config.yaml
d_model: 192
activation: "tanh_gelu"
norm: "layernorm"
parallel_block: false
optimizer: "soap_variant"
warmup_steps: 48
schedule: "wsd"
seq_len: 256
steps: 2960
Each number is 500 + 40 x the weight over its row's rms, rounded and kept within 0 to 999. Layers, rows and columns count from 0. Numbers have three digits each. The size before them is the row's rms in percent of the matrix's.

# layer 7 MLP up, 1152x192, rms 0.0482, rows 239-444, columns 64-95
096:575511477472478471508597551493495527556509534404457456473479455490534478504507499495507471489474
102:454531445529465511513464486491583470505464511472456520493444426566531431559514527529534498569577
101:377489475461492472503536443490451471486484502519464446498475509437464538424471451487528473445549
103:493511426443492512446491497511541537504465547559549491528563547518553435459577474535529474489512
104:518519439499494519494553504413523506478567515494548499477500519524488491479458488478437502477431
100:517508494467531544524464444464518519482479574496521477566514491463449555548516431508511497522524
098:458527471539558496527536516473485476524507524454541491468489503601537511492532518450492433516533
106:504459418576563517570524469483461526514462479533467519488499504497540465495516474466468526526510
102:484527445410496490488531548451503544463533476441444491503565482591513498493495554484451516490557
100:559508422520542415513487478529456568572478492464470509461525455519624492553435449538492523461454
097:523462492489510486548480484462520427503499535573485485520484499508522547486546527587444427440532
102:468442518413479548517434530527453519567519511536540517527483519503446531574443453504504517482505
101:541507470471471417475424466457528526520549527503493519447471431456511542528532519494502442448466
103:539522497494469464436532494547452523512490412543586572469490523513598521430511443540437532509545
102:450454520480507460459447475503461502442511471553457530510522481512495479477573546484470437482529
101:528514515499394494428496522522443494492475481546494512502545451473442538447511533488497532504540
105:479454468461446534459562422613455549454554492490490516484514496491524510407507530498500469549445
103:574532495458487474554469465509439487505447505490541462572485473433522429481538450504516458492503
090:522466456490467508497447449504447493492488491544507453513479511516454469529553496527525437418463
095:538501530502579551496467488421520476491530430570491487478548453489568485502568478480474500526483
101:484482471512486488531459433526542530504483554460508425482511500490536554464524530472456517552459
098:481431495550453492418548482466476571523502540506458490481516525493533518524473565455579462491513
102:515468470431493498510503485536427502495487507518556467529526466523505538538482489463556526497444
095:529562442466484573542506511537571542560520448548500485540499439498462489480524457443525502496481
105:489563517476478499514492462486485584512500597516471536487586458531504468498512538532491529494446
101:566570502505522420533463518536464619404538575509467499575463512478531462539460495507421483532517
100:523585530435526468500470512504424473490483544441452522471527436463519479478548419489517484511508
108:412521533504580496485503513454594545445546510515484467517461515404579546368504490481529564539493
100:556522447502528517551501471579499542475490486505504515427495468459528485460497504532478502620553
099:477513478509439525444509451424445502492548473560558423498421473486517468482492495593536537439488
101:470498553433546537522515510507439486493470484483465479434410479439469476419487493434455471491548
100:493529534458451470514479521487488490474455496448530535546561554552486509534457544456483487432478
103:484478470475479498494553528450471472473469474490476552506489468491478504529470468531487532507517
095:486461458484458537548448481631545507483470525433499533535475546603496463438508519377457450469536
095:493527439503520448515489535490529513506431525500506468515470480544554518501475527466530454488471
102:495505476467470576532471504551455538496480443504534483537497477526499535487467529479502531418516
099:566476510374542444488463456479516574510574445521509477502524493513405511491420464493536600486488
102:542473503503504462584478520531499473469468492491526535504424516473482526425517511525529517495536
104:494491534423486481440442503487485507529576531478483524499519476484494530521523451524440513458462
098:465490522443588505459551494545543440549533539521489451523474494472517484517489546419490558542473
108:497465468510474566558499470486547496467509454546478503526484563530556512524510514496513429522537
107:581447625488528518510435479482542499508521480535528582515528547474524516541570504469520468503535
092:532525440463515485488439531472500582466501425451438505563473527497464440481483502437430517499504
101:503498525468468541525507525537560562471467477566479509503541527423557458448439487538486559501500
104:473441442534496516522485462465448463509525516514507485447504476487441599498569508414453553478588
093:424437465479447513491515498515472500475491477582494483525443515444479492518533506558520495537511
092:510508481458520542511479531506580546483500568519501494464544441481558470539434469547563474524538
103:517454509456516471493555485559504515438536511460502482487517467542567455488485463497528501507490
101:425474496410540484440520489597522595457476583457490533497478549528540463482480502510464427543439
096:453532535517443472522560485409471497488548470551520489475459486507524455520543475535511502503550
101:528487443506464540454507482440471520472564453512471413536420495523489486508495420408441543478504
103:478467502503407504470418476526471566479514499513488525460444541498523504496529494468429526501429
092:581481559380490535520475453492506492530476547539493536509436513494539483563488557487436467514589
102:448494555514528492449455544486517533482449490519496518544538541524461531453539488454564483434489
098:525465503463466541470552512573484493466476458473464443558512507468558503523525465511430511486557
096:468520472453530465540505526506480505519528447499489439550480554497517442519412506505464534608456
099:541526497523529445524522523520545529548448486389500487427488481469453493457471515444493521507525
104:498508533524509490468580401483518449511500644477470467487535466496476506497497407533470475491538
096:491482457473488475517530529529481491510570499388534479504510507515465525480541485498492541525530
095:441421494415492475477572520512593561476564514504422466550595531521515544558478518507535550453544
115:573517489477415509579466529444496411533490472466471453505496495547476521458532500468526412416456
100:516531573488527543518575534550455465503492468481481467523500493463469472561513493509437524512498
105:540515482518510472512514511420503473479550500498463455556510519522449537450509536463545506480521
100:551525434512495556477484506470536461502400518484458491543534560457521488477479479481540471456475
098:537464439532540506529483476471482493493595427577478456487493493558518551535473505525588538453485
107:507488440486553521529490530500492484534471489519479531494530531528420475480465441518445494563472
103:535585514469498447455497432480474558596475495487418471506509529491470495467495469531539552493543
094:496528453570545481526482542511546419521564496500549475464449439581570492458554493496487505490516
095:549479476497509413524508429532472498475583533538459537497522497510534523549523542451512461519541
103:498528524478488492468499480476471477520521511462518457562515498493463500473529476434514495390496
098:539519529437424490502514477490402536485564469562445464545486559532529618500480507474555467536489
098:519461435531462504503592491449493496510478541532516546536466432424530593445569477452513484458528
098:508501504557477548493477516453484490495406420572516476489466406555538573424539517484546534425497
097:565514499425456530519455467490428505508449478475504482435524623436468520465504557500462514469509
102:461470464508493484510428490472482534471579543500473477426485496483471481554532388548531475514492
112:519479494476565618576535474527465481460492525499511457507464508506473494440482574450478546479478
106:506483536484479410571613445519518505519501614473545514406505540479454543502511492503468509543412
100:527473527475555439538557575552506425442552507514524529454456522523524562571548459468512476477562
114:500486466499524480536475498499512488520459457525487560491546501472530557463481494441505498466497
099:506422488495471461554452508479458451460480484506452509496528452523560496488489506518508383450444
097:486569557567545509513426489504515473498480503558503497494419428508465567427559501487538508577482
109:456453552477467507422463469462451475424572551539477490507478477572455476524577515532455526437527
099:443521496573477483554503517526441498525518532460489525582524508497470532504525506535513451553549
102:576477410491509491484559481463466479524513451426452508448449441558525464520551482463458443545434
104:536510539462549499519539484468520570471448489509537451464489559500503539512536430609473488484490
087:494445468455517548492526427466458436478515588505538490472422544527552422477535465469462491444426
095:523547494522497530531527433506497505536530489485453493495437481514415508526532507554524548558539
099:457521525441482483470425471505525515534511546492506489446470476378553537518480537493529502464491
107:528493532556587468495525508508459463480637533563477440503476562481462535488476469488459488487444
100:484434490554506446476492470517432454408535518503502523510557435440514597556484476461470556463452
097:514544526486466537547504442429468500455472506448510480497539508465536502512477552516565463561504
103:386533513515415415544481431565453519496480547528517451530531522501539501463550421514519469566461
104:524531552562457439509484475494448537467461542483539468440506491548505523523531450547506474459549
099:493516492492540363489487460541452434513495473479475466553501474552505463537516491512529469488492
107:555533512463440414469481520529502426505438534537491482505475506462490505525574475490590502511489
098:482518453468505495418513461580492411499563536452461561476521484519511490465493565522456558486508
099:542458396570426505508470442434507546467463525474475488485512460427558466515543446435407558492443
096:559526485501462593502499477532504504414517547493541447476508596493483505459516453465512495525519
098:471463473526502585486519459489546436442488538510453455500442482542438492547532561432459487489515
103:503475480483485483501515495462472445474389536420419496462488421537505520461476470518515511572464
095:484539466432610545555510497497491513508444546467541427456519494513572496446485505470505523494461
098:455496494466484565582534495511506519498507495564569427456504486493543523454519504577442482476470
095:527520460502440487530539497480513554522486506511438486491514430505458445521510489474440521526511
102:455574466552493522468518408520592531533484560484490514539566494548500528453507483522486475508445
096:487489473467475548438450454421464497442512459519487481499434468508530545488520501542502487570464
100:472430526459489500510540517507533515475524475508547523482477518526553444461514484450625466475500
098:482465443469494426438502476531541393516552543523582536500540476500539483492529468459510483492514
104:465490449467423557512545532470521396499474408475385488456436525454508569513533465432559473509488
099:419532449542504547507540550471456543559513489551511413550544459512471512466552512442474509501476
095:510543438583537463454504520460504503491484545577488490546555481517499562539552607532485403432412
102:482485518435511463467489507541542552515509524532521482482518479497456513536535472489548409535526
101:489491458509548476488543500517507458520506494407500487491517457380503476558539475465540454501466
104:481474500439524453495422501421468483431471480497472446510440535431522556524524529441485494500516
106:506480502499537465508422457427530520462544524444456510500477544503452487448468441496462513487541
104:519437516486506445548531444498469532466493515475495467535552476535479521512487478481481554540442
102:500486420536526517509518518586384504536535510455482507545508550488499494539456571450529521517485
103:462523375544524531512539450493531477456504556447516520503526503465495506529471527506510500508540
095:481531524515533472471461473476470420499540439507523497494536512543519447582592499478436532521501
094:634505595467474529558475500491497512497519525542476454453498532536453486475477526483526494519545
096:552534475555501469499461441433514506449556496450513464560439481543477528514452464485521496506515
098:450428494543523545525479448423534481447522573489512487570411467394550518514498486510553462493510
100:474433448521570492488507485482437515479445515537499503512478443496536483469503392561503503476538
091:463506488479544463518540589513597471529546540482468495554513495476472477551559476490500596474524
100:516474539466552484488537506466577508526516460469541506523535528547437485524505510474572564437480
102:502485509420558585471520427494547540466556472527488472558455468515510549524594420578500548443502
096:488479528535460495477530439515515554520600545450546479476535534513508528570516549501469525508523
100:468392436500490478558564452483546497478544386522499429477485455511452505534547529518517467540476
099:506510518455543487432525443531522449519550526456455451453464475552583478507439485532534478524498
099:497548477521465519397518567556501505435553613468411484481512574521563485536438471527557564477518
103:500497473504487552551556497439550533439463441517524492487480514495436505505475480453595499448514
103:503487560537538461437520516487513444528502514479476479477461415502542445449506465478481570488533
098:510481430459467506471495489454487520477455520466522484398460578527538558477492489555523506520432
098:476527443497511482461471455482478511507540485472513529490503525517505511512480562480442452536479
095:492580461441436595564473483530524510575512494406472498518469468495496525485480466508540563497520
101:452511513512443484523491508497487520474555501444503495478475504482478484452472487518510486534474
094:498428490471445482553455501489448527508428549483568499492478542487515486452543410471603531521562
095:476527489445485458522553515583507483520479522442466465520465499585465545463480449556532460539483
100:476474516500480491529512480428502538490565523474526448515467517556478417502517513552464463482508
103:538523471538502512506472586500567495488419518417527502503456535537518483478508464554543503505535
103:442585426471480448556402497515535427517482516471516490507531439460484547502466549439484538520446
104:518470499537555403477455551537511478504580547487447519505531513469509463515426523509390480514486
102:488467418497524439521472508498493493522543463498477474463540527540467438493511483503516479423485
098:450551442474533497439454458572506518460511529483507511457478506506481504526498459473480557517507
096:530446499481435464466408470501514499509487486524450510480482578489525468500507564538476560497420
097:450503510523405506527521548531517411444507516480496533464448505476498445466542574448462512558454
100:490517512498526559511451447542470466443457563548510516635566472479487506515507515539574542501547
092:436480522498450563548540453453493453512477481498525419527474455472482547522502490529564422453381
099:514523487539520522520520534471483452471553503543436494443485535468425481461467483494495521566511
095:526566462472554457523449495470465528535504474441482450564569589461500532494530506529528504485468
089:516502455641468542539522505501460487516611451520437504554536525562521481486469488501507470465524
107:521497433509509441471441410475520526440487490521465463497456445533453451557538472471520510542533
099:527507491479532514486431503481508526493585468524392498510523610547514524452519488537461544554558
101:477464422537474518483498504489570508548421495459539517552505442508488415541486504566562508484510
104:432486544527394527451491435541429538416505519518549451458447537496491550454566451521536451444434
094:439499462502514492456496516494494561500493496470457484433530454469500498501489488460519471539448
107:516519487536478494483522526410477463482494510520461460418439495453564519529519484579512544514531
104:553491502472479467500495449541450463542537490487564466494550431515529462496547519491559529555537
105:504544460502541463483525542448496471497495427512424513485555460488430541523488476471551533509427
103:451527510511536449507554511470483462408470485523454462544450485433508512464522516452471579570497
114:512474473506488530541535478515559506462530577528499546449482510434470522400536494529543524470490
100:463495542420479441503524445466541503454537539599478561503539521509466544494490477546429489483488
104:513423447567466485480477552519488496523505460531501492418461497467457403470522423499561467444548
097:490469557532527468444490530526478530468529542468415531483412529523565466534595540542461511448506
100:488482420481454414531499531497560499466441531538493477480478466417524438490533473528422464555536
102:483495490533460483546419470471502530512461511561489448488510555472468489526580511492451509512511
106:519444554383553460525520468415455487424560573511433530542552504456535531564507546515513494525442
095:456500445519472529439495499541496520510486462548561518550492485584549480547509486521483477442550
107:506523511505453564524496517510442477487470415433471456427497543482511536460519417508578521505492
092:549490482505411442482446426565462474538518462480551448524422482509430429490491441456447422527520
087:588590533510495560550466418508532519553524490475589500532514550515541512492560466462481517435526
093:524515437529455488526569468514527486514500567490457462519466509519594521550498538554463512552450
103:532492441528416540525486503521463536531515559434477541508435502463482484507476500540525468485478
098:526535463476476435573517509484491495508546531484480508551471487542514485529425474528459502465534
101:486556473523547456554544524566515533477455543511529465527446567488502488418565470495519492486528
096:506476487510562501533461489477473482514473545566479489529547562569491483537441501446515475558579
108:484519517458401454531509504533478487533504513520533470509467456526518495402466458561496516537457
095:496479394496404473540480541586404523479485528510490487450503498483444500499499501586517454472502
091:472545462494546554526519507557520509495462529509550498390519498521527504421500492526434489560462
101:539506517487402538462535488534510467436499595508472449479495471553545507512458479573501464416535
101:451495416431537460491523460571493471456513505492544444455481483482538432444455520568535528474496
096:421516523521436526526483576528562481501486483491465489490511441559461496437470463571486448511457
101:454467585470437504448490491461523500485509470525458497525603454497463504459479448529560469521486
103:500502504489484511429489491546380521485496444513554423468505480495601556551500487482495447545493
092:526464467485535529446470454482431540445511537474523471389496575498537521534515535495556573488514
108:486534487491490476554463494483529462514529491433556514530426536467471481468531544490495459445480
102:527465481523535520464471465492417528541506478525566469502514458523519499472433492469475455463443
103:444484449512496520504575520485540506508505501528525447530455434531462433469430528514525447468510
095:471485435508519550450522573544446491481483516499521512491523486487485507496475429520535448462502
105:518459534516525554489521541583434478467580503456474502548476494447486508488493513513500512422466
101:443485550523514495458494489451452423492484547483482452490481536533456503508523468496454493595500
104:555442513569471455477507515440492446478476468536533472495481517501435463514474466474536482456500
102:492497503436465490577515507476518534561534516524470473504596541499494480496536467520455472492534
103:472478480485525500585510432519477495492499513453487507532510537546472470490429572445460491524453
100:531528526432519583480416481539470574452516501473529494539494454493475534509517481504561485483489
104:519516492469610486500595572496482594532465478434483480531510505455495504492515430556463474474497
102:457469459475450540506496549524481526527497462481513496493428514454537425501535499476513543450472
090:517413499551521422473424466437468526449417411453514544527484562499553445406460470523531536512473
098:518505503529509559539564500484500481509488482558472450483520528448535474530544518539532498552516
098:598459453476540544468506491484516448457517539457526452579467519476518588468546515534533520557562
100:468464442559482584525501556488540534540501524507485496538501474546530541463534486547442487570516
099:420569486493521563417469560538490491460564533537494474581553512463499446508483417493437525489541
096:412530526534467520455507408497523560490448517483440495641483483557539473430588498531534444487454
099:547462552468464523524489476521472570494480521438487512420550502530502484453561427531571497463475
099:465484440449491461410554444460561450425496520505495464557476499522443438379473536475533454491426
090:558508483489564516472503514552510526493527452494496504575495547485502533496480488478517439525443
098:499530514429559563465486477515460503556537508459457429444541579451493434552491506509510536462475
# layer 7 MLP down (transposed), 1152x192, rms 0.0481, rows 239-443, columns 64-95
102:469508420530519499493487448465511447448467458513529556459499507469431490561422549559471454459519
101:464472553501453449513509451511418560450485555457486494476504573517497493534497501475439512450533
099:537579499472494561448525490547442588529556516497500522482519508487503494459414505498475540535453
110:472539514531560520464457477552496496502578571519503552490490477494498452447517489464585488518432
105:508501522469417519487527449493477501558522501422472591506571435567497468481500488489529543541482
108:453444565516516479568561484495608490525549493505538477500505542484528497513484509451516537515428
095:490517569479536512514429497484500479463529570535458543506538498514518564471500484470551455533528
103:458519528540448501539444466510491540445555451545570485505429521483474564524437480504451461541515
094:574587435498498507443491467472504480515403410530516475519455483501520484494429506506503469528433
095:543439473533612445473462441475452491410479467479507480451514575495493462437455473427448489532529
094:549539586507500516479444508488481522515469545445512511528509511524485478516524500456555580517464
092:456430553478459409543524452498539452518485558530490517520527453496487508431565491503488436511446
101:519525483566515432468466436459436529502528434536536480515536586530459483485495337553449543524484
097:439497503449512434496497447526479471538547514503477514439514512515425542511518451541504515491506
098:493482403448500431494477508515568500498528531566462475483433455478547514496477487615513535532543
094:462458452504462472482469484511529555461507445518455466552558405412545466607435554535512517438557
103:476491460471518409451581541566517516536527425438496441460489477479591484471494413541469499577485
106:482498485443476517529488565480522465561551502453560572459473521477548437506590542530511513477492
093:447471507451528535491406404472512533508450486414451585536534539546551474485460454479434510505487
092:491401527520445570418531515504459433515449404529483506456485492443496541509461507513436473521522
107:479542513469472485437462524525514527590468516519524535521481439500528548473498443502496508543497
094:573600461499498478559542539564438525468526534508456543556503469564548450565582461541461508434523
096:526529519537431533501555457458486486513518508469489529597541629483502482517511489523514421433521
100:549462489506486438499525475545436503447460509478534532556508568463556500531500523494423505483500
105:483475479461517445505475517515528526497522539546432468447432413489490453588432541479515518443505
104:501539519510521477566488481495547470565492540455498525505457474470550507492541488468479422468506
102:478498446476484508504542533512449489467498512512487526537503603488513469552495501472546558490542
107:517452565561475485500452497519491578449440507491537525515521535538495421500434450492543505489442
104:517470500548539479480500514489512431479512532556504454533486522446424554483517553455508462458513
101:522520512465490463488531504554546482482476429565448470476490469500469527510549406416471485490479
100:564543453501457465501456510500597554520484552494486484443444530454526557454413497487450502450511
101:489530468505555482482553453564472457476520476479567429502499477510495498504518465525516450528504
106:479525533462487403466418592549501503500535537537448579490576560527481433433528633491504508511442
089:532482616534559503426537497447502454521577530568475453501465499471470463522492513507472477482447
095:500525476490489527476558473477557570460560549476478534446512477484557476474472492523514468461431
101:523521441537488535493602574501459534456548514535508511522606546555523554481481594499491467451537
108:332539540512460546523558541508496486474437539518505553403512466429542508515496556492468438490496
103:519549434425491517467459492547552555515429528517478478482571557569469530530507517439432483432513
104:484499497448572503496512489533501497459576466554489530563466496469612525502377538512508563493473
094:411540521485515428514490504471523516580567512408484525549540518453556549448444494529433491534421
099:504460526447453533539469561509481495514508467505538516490434502532488521485556445500406536456494
105:523417513520446427539428472527524480509493492555587473482459469515513538568469476520477452562588
096:544518450507500519493487530522526509451488482604469551447566528439539487490531542528502505526558
107:542541497529456560539486529435494549493446466489583528587544507487494525505530393498479477500527
102:506521568446479545453485447587570508432476484505419526495541473458538425483512473441468524495457
096:509552491527580490549473513441553511583566533457490546501530499521513415472459471510477478491528
092:501448457587480490548552445487513550466529495529556566415477546531518465551567497493521567511508
103:493549523461472519443501563442462460576479609479502517473562517488527505458439538484521489462500
092:486522453546511455521416508514494516529438532477537545458486498469532510440536492503531549505547
103:500466479473558526491515453478497532498511458457467537496537514509494487556471542546442579484484
101:531526577487521452571444584464505512507492546457488512460464436456473447514461480537549526584485
106:544466514623471496583420497529494468459530544487499480512510580426516498551461435513483477541438
083:508499442443434466512526513495419422571551511419488476463531451533535648526552526442524510437492
100:467461523471474502464539519462543510470478500481497551489518508538546468493447562447491501464490
099:407519514493511526501498428577530494546524546483530429540573534460441590450505462520529526453476
098:495473439513489419558566569550485448503529400585520535456507532492509541492478551527421498561537
095:520459504568524513495449514484425517540475468462475447509530623484536503520485484562509459513588
100:476558563534501541505566491437485488524449525489436531462441504515465512480460470495462540517468
097:547472474434497509558450473453519560538500489521519498554445518476523495475486493479458497500556
100:481554505502464499600466456582481488458464555517462508500480455541500481481476507507488486560407
109:513424474484528462534552534439493476555578561475494516547473449428496513493543496512476532524447
100:481553480501503532454500629490580517407504547476454568529505528448486493544514487483526487479539
096:548480511497546492521530437508532503483479441475593500499502477549530474488470481494457505470538
096:503577573505545507471525535548472560409520491386543484524519536529520533478441499544477521536516
104:473447522520508470563515514476560511506513488449540522451456447486496486445472470474476476448551
098:530501490515515516555443565405523455468500447484522443489538440460473489472468544530542501447609
093:454503493451519471567537548514517494399501532513502493472461516425586492452543529550485471488502
098:470427534522505476575456452438455560448537486492581516424523509440460558477446482527476556476574
092:496499503506506489541461429492490547542519461489500500570517548511527474503472511517460542486465
106:538530507463517554522488514501539487451556499546480541456472458466513485477409447537553456502551
109:482445575522588507514517488562536585484538535564502421534547426521432485500498493558523534574496
092:554505542463558520552511518557502433474473505445552525487547492523517458527509498486465482503531
100:520481420527515529494547469499417505499575559451450536437522515471516422519443496457481572467507
097:450534549547501560470528575508494560443566446513576562472446504606485524459493495478570471545553
108:462530482561537507471520515481518581439475493476495518509413504496552489420547520557531586448463
112:457494428587477582502476482467476438519511440537452576536535443460535556505529513554473462481490
099:491484508561416554462584497544544557542623509501510475448466497486488574517577503479491528473607
099:536562517512520508479523517521477548473490486514507524478490481523469580473500499459483398479499
107:567486545526502474487477492538548503514529515523572484504468531557513574509499548398464481489489
095:501500535422497494457530536520574496482545454468478470539564511461532463527454599505566490461486
097:521480407540442539545479496514451521525498449529604456493494434424456447513398538556474429488569
107:516573544553510472528482462483450488459495489441564451551479557494486425520496444527525465503448
089:551446483528501579439498468554477537468513483510451491465481478524478558495450548462468528457496
095:516534515480482508487571500432491530476460467483603472532519529477515453432482487453538567457478
104:476564471520485533432469421522458436458527519493488478560507453494451552437512538460500488523447
087:474617431567480513530490480502485543507545511440479460492528551456502508510416493474528430515520
092:525482561487530512515540444430566519579464561542475571595504450522466476513500498519419492558491
100:468545455481508503473545508434473422504410456505469489515485510468550494490526494518484474505477
108:517493537504582509523472452526522531488463512480493501567475547515554457526510540498543535411505
099:409473484539508506517605528488560545521507548531482537540513428515511496491443565458478528521438
098:602541449497549507548498502459487448478466502505496556516551475514496460554484502431507480461486
104:497466452445493515504537493418449487549530500478421514452491471469510421513532423457531491485440
099:547565501568459485552437522536539474401525474512530522545528459547532507522549508532356524530497
099:468525514562591493502531518447495504462478507507511527594467587524585528485515480435457533503494
103:552537555532477480412569537524502430554491515515531533483513506481527597507451556462435527480466
103:441457548567503472520432541446532492515449566543583431505510594514544483471469462472452533580486
100:536533527550515468417557551465492451523488471457502543448442497401510506516492510572528509457551
102:402477514542470511520506468520467448578501488519521445469511573567471474496450499539508454497529
093:488464547490524504525519437505498491445523565472555472458463533489538464501469528540535468522515
089:476544513539513566511549539472545499564468483536564493473490455561486542540462519505497485463505
097:413418533511490504484491488475520528521484475480465486582469502496472494551457496553461508552482
096:522452481507503442498487565545499395470514471509466424510574525520444470500534557543456579438514
089:493475496459495508525507492462467513456401527506506448442451482551601553478495471469478464515530
104:531533508511472543451524510487457453515500483501552522452420567437444447576497556468514547575487
096:486472521494488408515487552579512512544510601504471500485553470495506468492586494522515526511567
100:535507537504521492474537501436498584476497485507488454433551581482475595481558511519491456492464
097:495469536566522517516488508495573439421469495523543468518564514553472448454544496587494523545515
110:484571501487538472532493519566469489440451576455543485573472510479495527505492529506516584441492
095:447476499526515495510570588541544518514496482482487517567505468504531525531467543464473489439535
093:441507504504564473420487488572472528596541563492534472493485489474476591522516489504472483558529
103:498528491496517527449520516607455518471500462520599544508518512478532477561484546535476483500541
106:538500430546452508522570466532496522492483418525562481529537546551537504485516449431483512473480
100:521504564453444475484512528543492481539518456488569486514491590534515463482623588469537506557456
102:485411455480477539549494548458497486444515496497517469460466492485546547468462538541531522460512
102:518494435487505537509439487437412474489529549552477506538556539470526519480536533464519507488487
099:538473431519477528518536504528506498502478452460517524412506569450528526571478507565484508489510
104:514529526463463571583527506505453520508491518469468431547531511579563503489536508457566566438510
104:566485517473458436489508491499549535552471555468463557560461416472503467456531540472458536509530
101:498520552527510529528557510464532515534598434454438523503482471537510536451486451487495488490519
104:548532491462516472471475526474543495549503526436517451510450477482492531511501541520498420500442
098:489543449496486421506503439457504481472521504585505491460512490530485504473572512433521474501528
095:500494533461497493519529503556457541487520554475565518512539470528428491425450488509454514514444
093:524528512568447480569479519517540538456491462525523501473548530445513486491459485520538549468452
096:455498423542460509515533519495519470527509534525441419483521457473550419609490520480483467446573
105:541491437515517490496559550536468528643512495529467476517511533549492513504525522552502520499461
099:468495488460564456567522492526543461485541499536506452487492489583505566558474450466500517499476
098:474502516512509465469510513466503482519527441462464490494493504414572466572490524497539451572399
095:506611488476545515549506523514539501504571544529487515539544440503470549453501445463483550493502
105:514447476478505518530547520489480429532531561519416569467524469540493522499565499506475483548498
105:559445496487483531531490554513480562530478501584506477484471491471499531525467486524486540576487
103:434475503519501507523512466534486476564514510486465446464541523472476509446463447449483514470440
097:545592522584515525588474482558528533473524485572528465567510453507511495534433556540496496423534
102:573500485620546459555527510463482526480502498486511521543501506541453472464460450580493526515483
100:515490431451534546472485500516447514503483501458444447532471511498578473591484571517495511480551
103:532487466494440510545542550486510482496538549540503518591494535571580491440462411508436544516522
097:497457508473516550476499515470434433461499468527448451474451419505480433509516524562477562506599
092:474510540516535519506452443457544529480463469515551414470552499488522448482563549466427529457544
109:504524547556456554437544595468416504554512543502533490519493542522486470442492493500479505500466
107:455445440436482489498525462513519481465526528487497554557463493492476476530440468482472483562541
096:533579478524526473419482503516467483530441381553533478530484490468546505503561494545421530515535
103:504428569497536530529482415437504556429478517488448572475534444530437462553524432464490548502462
099:479494480499481507492500549433496548458463488492453482532477517569538506450556441496546398484489
098:539425500427537455526510451454560512493650505486509542549485461560544506477515501512477474582493
095:518554502493543553504501494481495426506471475474550506576566550530542503547506534469536420502560
102:507455461413547572477522508521520489542507466502571539458433474470474492449438527442527511523476
103:513346538541498548479536471582533536488459538434574531492589470459535504477513460489493529494526
089:538510497551551408530540531477466470569491519522480498475532510517491484426470464445559473487551
096:447436517480509452478433470521504553469421493492495506541566477503428447439536529463491548524539
098:581489537519519529528464455493535475540464542493528572485495504542439532509457435555542540490553
093:461478530406588361453554517464503454470453503481543512517502453474542500441480532487444508503484
098:400542508469512573553501562468410538513587541564490447573475512542482571457521515548582489455461
093:557501442443503516483494512522500492526439455468560526464485466477537433531471472475503489505495
094:565513534503528516492534538562489504501496546519494499567590521501494456509494519479408430519499
097:507473523504518570470476547488538518461455472486488547552580475485511365501383515488451525560470
095:535482482508464449504502516479507448481537491493430532472469523487512510480465489557552498478543
101:449528500487519555485502504577497423580408476481527538476445482481544496504504561458541595483516
104:465521518513528494423480462566479510470514520418444481605518602491501459439432518511514493514482
098:474466511531526512552441467497452495520523522505601473506503588488483504449520520435486448535457
101:463544487507433558414443430521533558557513563532496443483473483525510470567444527502499492459490
112:507532515561505551490536492514573475503507526493503559485501520557555510429509510547490407457522
101:520539514504456540434450463473528590509482445521451461458469471567539544450474576512471490559505
104:420543494463638489518533570506470480495441544432489509566493555516420528521490519468469574525471
099:506578451551497548462557472452536468528472500506499558509481497525564487491475475487473470512516
104:490550530500584536488508509496568471537470462560491544485505521519558458498514494496497546524545
096:481527484499461546522566538492483482451418534488531516549585516511485544524537450416588480467474
110:447539524488551473530576467484512580523505459507526589543527442528519486497520586477561491525537
097:524501506578463481459453533486393550554513492510446567472513462479513492493557519505566490542518
105:481495481508447542536462537503485443571547550457505418470475460559529513499460525452510436460478
096:502569501513512507488535546530541532496471555461478568490422498545559576548534493486483467502528
099:446460508586526422455514454522508508546498496492467521476612515522519520574482542522467486560520
086:504482505481530576524555566565482520495446515539550585500538479485505544444512558517528568497463
103:493550479504461446472447498516487487479469507486500482434439542536503573486484566424513531504540
103:433541482432536507529532493503474495536539532487491502485553502449540490515485486530585502503442
101:481401559536561459471435456492535553448492498507431475470478520497482514511493534493478534475507
097:502439497542501481503504577578503473511475524468521531538541429465495532514446516521478497469473
110:466574522530547485561515548517458477538523494578529499568442462517473474468486459506547472550451
093:613507549491494517538491464439463541454503516514463462478429535506435542441515471481476484512489
100:489530478462563536521479462553500498465458527516513509473536451493547481529516554564462502543487
102:597533491517522516482524590428438443495486540428581482502451506517516510516546517439460447489506
102:501506462479460502544458451504507476522451480550468537591495547499414537471578509523492472526489
100:547474493473459505488501461528526486524474457489496456549494546491475496465526529445519481486537
110:537534510529563547501427462506461537563509499523504501482473573480445458472490487482498515466555
112:521508451486414464440508483532493424446500538515499509423524492490578501563502475461537452499444
094:492436551466528485553522494494518547544481472537465492463488393506432504489519516519432430511563
106:472437495509520530508566560489543467510496484502496485551542532462428550410475566468569524508474
098:515460457467544541490517517478517494503473430509505450442493533526545565481531523457511489468561
098:468431504491487542486467530577491577539502528497516524596492472442536541540548490434493549545538
107:490449547583594556476503513473595415490536446528506525477518491534488561474464500543447455517502
117:489557564570477549476480485484523514532437489429493525505508494511501473458514541453488620465516
105:503451452539491523465493526542519468532493488499505529491499443509502433546524538563516512452447
104:461517366484533456543447458521498493506550437419480536498464510535501564569485495516507536436521
107:529523520479485552492525495589545477511552576482455482530533497516465536554466493486411495496489
112:533533537516570524485464499433553560536469488542478453442556482464506425460455421435463527488461
104:472532500577556475605480494565487549576461553469533506436567488511492531559421489519485514490478
099:525561561503482502433536539476459449551517488549469528462454480526519515510515474381513512552557
096:493462501519490523470439567477550437622483462516528471544554483500492561479538538451472483534478
107:509448518469492488504480459454489546460585408530453469529518465403502472490508489508467460492482
096:466469556456486482533442554538492523471531544529463507499519555422518509523515548582501516515464
099:569526516475499546524501528527553587446507566547532463473480552521472532514538521494471508502462
101:536505437580457582474509494435435520471540472434514500476506486467440542493478503472475489545474
098:415507439483443537573599488489431551516495590548525497465518523519533513552509490519443538531474
098:427473540540517541462473472552555454515521465526508439446456472525492395428425527495481478490553
090:460499493515545486462407535547538467507465501432518472493379491524577544455498569497563494565534
106:484466500508520445475479493466457506506506545509463518501558470573486486569469532519511480557502
090:488585476426415521512483462497438530512502546449413516548435470484447443547508513565547523466503